python train.py --vocab_size=8192 --norm_eps=1e-06 --optimizer="muon_variant" --lr_head=0.0105 --grad_clip=0.5 --doc_mask=false --dataset="wikipedia_en"
Each number is 128 + 32 x the weight over its row's rms, rounded and kept within 0 to 255. Layers, rows and columns count from 0. Numbers have three digits each. The size before them is the row's rms in percent of the matrix's.

# layer 4 MLP down (transposed), 256x64, rms 0.203, rows 188-255, columns 32-63
094:144112174199098073152110085125165166101109151153136138160160093135092098146161064063106097104116
098:124097162086115101204159161140108152117069101203097164115098110134167079175116147079153110133146
101:154103114179176085088132128143150112090076160125141092136111102091066165101159105182110170088147
098:095195112143139077117108113131124140177121113111107184122135084145119074121136084154108141116124
091:104133157106160128123147120146115175132027080098122154107123084133132111137131113068204119183056
113:151093160133046093089158120107154158138086151150147125127141174123123094142174131121071155138106
127:075183169115122110146122133120143196086154197128147140104114162174073136126096086056129115137169
087:086139110107127062108180178181072124138118186105166160119081130163129117130140092094162124102068
076:145136115110117129124150152123132077104092197174160144130144152117119101134108136121137105185153
080:137126102127172163145098129147152147088121112067097138102104135145174132204120120101088141136129
114:179093084124076143145101058108123159133128073182137083152162099162153166099149075101071153138100
113:127067155205152120126168133140102093085075125098171153224077123120111117123157172117112093091145
069:145115150095139172127137112154180107182126113184153156134077176139162141177088101093137112108176
093:143102154069142075099077157125121157173115138109144147103101125185143183121148146178160171117165
096:139151137096096137204116126132111134136123143167099136075111172103156085139142104186143090100130
112:113158163131092157108146196077157151144094108146150132110131114066134113140166131120067080110142
102:095088082134107087109197174127132113173135084158114111116121136118115185127140149124199084116126
090:059147143208136153108137140095040089113153103197126112125145175161106073138126114140098158111146
085:083107131157157170118091179104163167147132145088139134136210157100068142131133164154112141129131
096:114139139152134128125122177150118141178110179130163112116103139111108149121131101128046047164126
091:122122099119137090157142161155165102167098101165135162121109118100133126104115096058095113152116
096:156099100063143100084187126150117157126172138088132162122177149144123248185162144131139108142117
110:128092127156197133122131099096177143177108115099100063112145104142124096138159111139121099166149
098:131146196113138132094147102072161101097106117126113138120172071124116051176115127090112168124164
105:131139187112133129097148115141133133112100171112132130157192077125086178148146113179192146074115
107:147168109071153070138116177031167113158184132079087114093098093122066133111141131112146120115127
108:143120184139138168123126113112058058095098127179110159128151188152152110189119163138124130122200
108:089158136128102114109106100095148074120118090082110122130118195097077132121179164103094122109127
129:145136126081163110121165110205171180089118114163094149097105146186159149085105130133127142103099
106:185117144177120092141084092166129205142121110108117106098149102124152146090146114132084151102217
083:091104110082109145162139118128085103119109123150106076101113150097142060068129145090136117083130
091:095107115217154110157079093153113139182105121156092091103153153108163146104151125140089088114143
118:173119160161110129156107079107147126152117144158144080153177114159137143081153117192141081153169
076:160090139135105188108087137124092062151120129143131134116195099116114111118148157072140114164124
097:074141113123094115128174133132099135163167118136118135094101160075109069161108143102164084101118
122:174117169110139150143064081121159126139111115083152140117103074185190098087145165079223125135165
071:130095106164130088100109071144105099109087135139126157193195086132155103165149122122092128136119
104:140113031176162097156127111151087104180154102130126181123165107126101122113130125128156086115114
099:134124128128141130114125132086165109129079116175133160110110149091074118179087173141174148112146
104:156141172082178095104131172144139181129100104102151145132158132176140134127156127130093140156181
071:108170184066123138120180068101092101120156105147183112192124106114073127174103097163115117078107
101:131088181146141113085117135124141133149136120104119126065124038148124132137169160141151081165100
107:055064113094132129136168131119143127151089121102107113108147064172123100171122101100115084121082
077:187119153161105147108136118106195112121125137115168143171114193122194205130088134137071155135159
100:102183115077143081152140129154090140140112104130135147101095124101115095085118137126187099116114
095:183113163066105134112127121125124119131119125142134113114197146196100114119132097045140157152163
078:100116071127087129150163152090115122146119151143061133115120145109130139153048077126149170189133
068:051186124162140102104146171172154125050144155081196184133094085116108136043130096147153126127118
102:136186121159195059111104143142103141119140074083084139120135142119130102137082116184106109175126
109:121167155160107120116064129105138122157095157119091168106134077154147142142199082053107151130126
099:165111130065149162127129122137132099128086061151126110165144101098101088152099183083093146109133
116:111149181076095093084147135114125168137108095095121142128187127166068133152169111140075125160189
082:157132134156173176186068130151146104147086129138143159095175112149170131126174127132139069145080
111:099161154077116158124110102121104048158106075100149131141152123116155156145107196158180176115121
105:157094105121070108128096152115112183124113097146125183136129138089116125199181091152079084202170
096:118139142142120141102088152168131084113154124164060110079179135142158132131105099070173186084120
101:117146130113157132194154128095124162176106112196116090097176159165058147097120126123114153143098
095:115180111148172146161206069156122084079148141112108143129167091099157154108140152114170128137101
099:131157144161160113124181100149168162070095136125098109144089068150076163115164177139147119155069
084:187151154110124120155074110157121169154095072110125111164168147096100163102159090175141122136157
099:122151130152161168150144136108192131173134061081107063149055113114141142093109089095156148106159
085:143111115103118105153083178147152142153056105093172114093117125095169179130173099129084196144115
096:117095124100155122111107139169125144159160117117121130106099141198156153068109145142163079121037
083:185139102125108097173118089150096114168162110122114064088087151135132159130124131128127165117157
130:095152130152118126177096121105130070176077153136151143083129146166128091113165118033109126129183
092:146094113090121117131108092122173186147125144103118132075144099154165085112154129089144136143173
090:188126086169105123086063174113090143157116146186213092168129124123128148122122144127077181191155
082:061121092157148124131116104151054118094132143142141163155120128092119146135066106106212140133100
# layer 4 MLP up, 256x64, rms 0.434, rows 189-255, columns 32-63
107:089183126082078112148073138188192103176159081131138169130141071103178085148111186083133128132129
102:110165108094130103131121140130167111121195168115113131100088165130110134156188128111154151113138
099:085168163097133119134139104145167120099211136150154097104115178130136106141103114103158134121072
100:138113150106134111117125132120213139139159141100114147129151088119153147123105040178116098141154
109:111195145111098106176132097157156114170144167147143181127155113190109110163121066087150149116068
111:122145114148123106145110149170093112164138105147193147129180160132166116147065126133131098148062
098:127084113131131109140144127140137187121111093116153096134150137134078117148172163121106100121148
095:098116171121048103140084086151096126191157099180114103134119120122132099112117143099112121105063
086:091152153145107075178147092148151108165134188092058085146108113127151142110092062117142121074139
107:140135150052098136109050102160054114154153154091119138177141169132104141138146082132132115181110
111:206135137078173165139059176147117164066139161136118155100108136100141117118159133135165109075078
082:153190146147121153159160149093157209107091112078161099105137154137154166143161180112158116112107
098:145129123103076119186132122160149124136092083140096166135157172132097106126134126120136153096143
094:132178121192105084142083205170095099095130154069160173136167083166133118103118155110099128087152
115:161139114154111135147110164121121126130158129160174121092165141125056157098137146106108149166110
089:162215141032122157127093116201150119141167136167109140107085110163107148120146093142132157167093
106:160120151090105126135152091156145186101094207186074103147117183119155117105080152154119094164126
092:122157097062132139145086155127108125162160134147130047123164098133151145110123138127153142109083
098:117103080104118137155103122090083170168121151190125126030197113144159136168086132100143108118127
106:135109138124133109097160159130158130177114103123162109146127120181083165110106139108085111113055
096:110086156162146133149130089127140222119140094140138143068155144161157084124058108144162128097109
104:053156135162114138126104083177077143172178132167171159120123092162087088156137152083104180126108
094:131128134148136086129086110101129203085142108150156095120163117159149167134071103068174115184121
106:096103127145076102117076169101100089113154137176134120131092152155084158161150152095149154142119
105:087121150127072138155181116065138192144106114135188116134089126102140151153153178184109076150069
105:104110135193169092121074157123160127141117117121163137101158125108185161129116164126108154133181
103:094131086082135127137106136129135134135118137131130115161173132117161143084168121147104218178141
109:154125097083143127117131196170101152132148153084135125138195122121125152103115075159116143094142
102:057094117128103111102148091106116201127197106186141161138118121087117151140117177113113101141139
094:164114178122100094083096109113184107113094158193103176156202179130215082100119101130122066098133
088:128126169168175084101148072124128124080174174120163131098153164177200138166152155083099111147094
106:162213191103139148097164127124132145126094135197150125108134130131173121128077128148131168115105
087:129153170192096089161133109132190193158147128130095077139146150067157158100100052118106146127138
097:145130117121147144178096167151104107064091126150114169155129082149106195196166122111061146128108
112:138133081110092095117134149079121138105198191120094127142149139095091140123067113131118171167101
089:106188121148103086135150165098038095127123125132114130156096137132103133140117118059129131082126
102:105179142126080068055068120140114125131188127131130110202163226100120134152127161132105177180121
108:069138115112118140131045127144109146079106149140157195103129165173194102103148113166146099178091
104:111164132134071098113085121108097175160162184098163148136137110104115132131152105082148120192005
074:162108083134087140128093191127154136152085148097104125125179158133133169142131118117061137105121
102:091177169119135143179128115121189196121073131133154119101114149116150067123086087156124113137150
096:132169190148166116104118105080151152041093160155129134116166118099181124121108096135167144146109
087:127113132138136108137179123140125127083136112087165162096148139184161104145115129040128129086185
093:175109103124120121108083134104131152115132208135049053129124136122153151156094068137113118101096
098:132114093115081110121104129120138115113107155170079159161154075139144159114060163092153139178120
080:122101191101109117104092191133143159130119100100136110163162081152126157117112183139120099081122
090:091120145121089137093076110100142105115135122116111149090073130123037164166151156129141129139088
099:127153123085081167095084178186105120132130170099152122206140141090131183117146117167166151093125
110:128127164124118120108135141160141129082160093172131095078084171112095145160104135124135193089106
098:106156127133108118177077174126091138104128168131111119183093087151117163089139089111138161110125
119:149170193166148092101133119090087167130126146171144149119155122086100126120107134159094150191079
096:106159159145126115080148020154136133140170124095154111155184137132181096104104080156065110083160
105:162144172128075135074179112157136114122148144126119107153145092134109075143073093128111105175106
104:099185188115116118166126107088180141113134156139140171100100151139150081186081160189155149079149
093:093114182113136135142116087140135150153137114128142090142179127145153163187113125141125111058095
096:110166109077084092102120128200173116094082205109105140133064083142123100104137117141131184162114
092:095132057065099088120156136186115141119126128161175096126174230137127133136158096126129162126087
095:127130149103139069156139105166178166144150116159085132121114123174113091143159075150069134154156
094:096144126135095150120106100126096176114127169116084115148156133176142062118154150082134149127127
096:049142120125099114124087166110176159072161104194147141158100154122118077082080107115153187098148
092:097088169130136116146116110134192125122121131114114110115168160146151090123093096132076143111185
098:116110177102115139106120132125154070087171181135143143143131187148146117129113172180158105174133
099:119146104171105102147143158097115162109159150098151099163157189110176082171067165158107131087143
107:124143114149088126052126106173132107069173097178101127142061097161122159146128108214095157132114
093:086097159163144124083108101109102120052143152153208098177142080115130148119107156136127079128177
084:089145128104143108126150139157116141079081117185081146146159131162115068091128104095186116083110
094:173138178078119101137189060155135194120132164155158081086125148106153122141153104141121152065122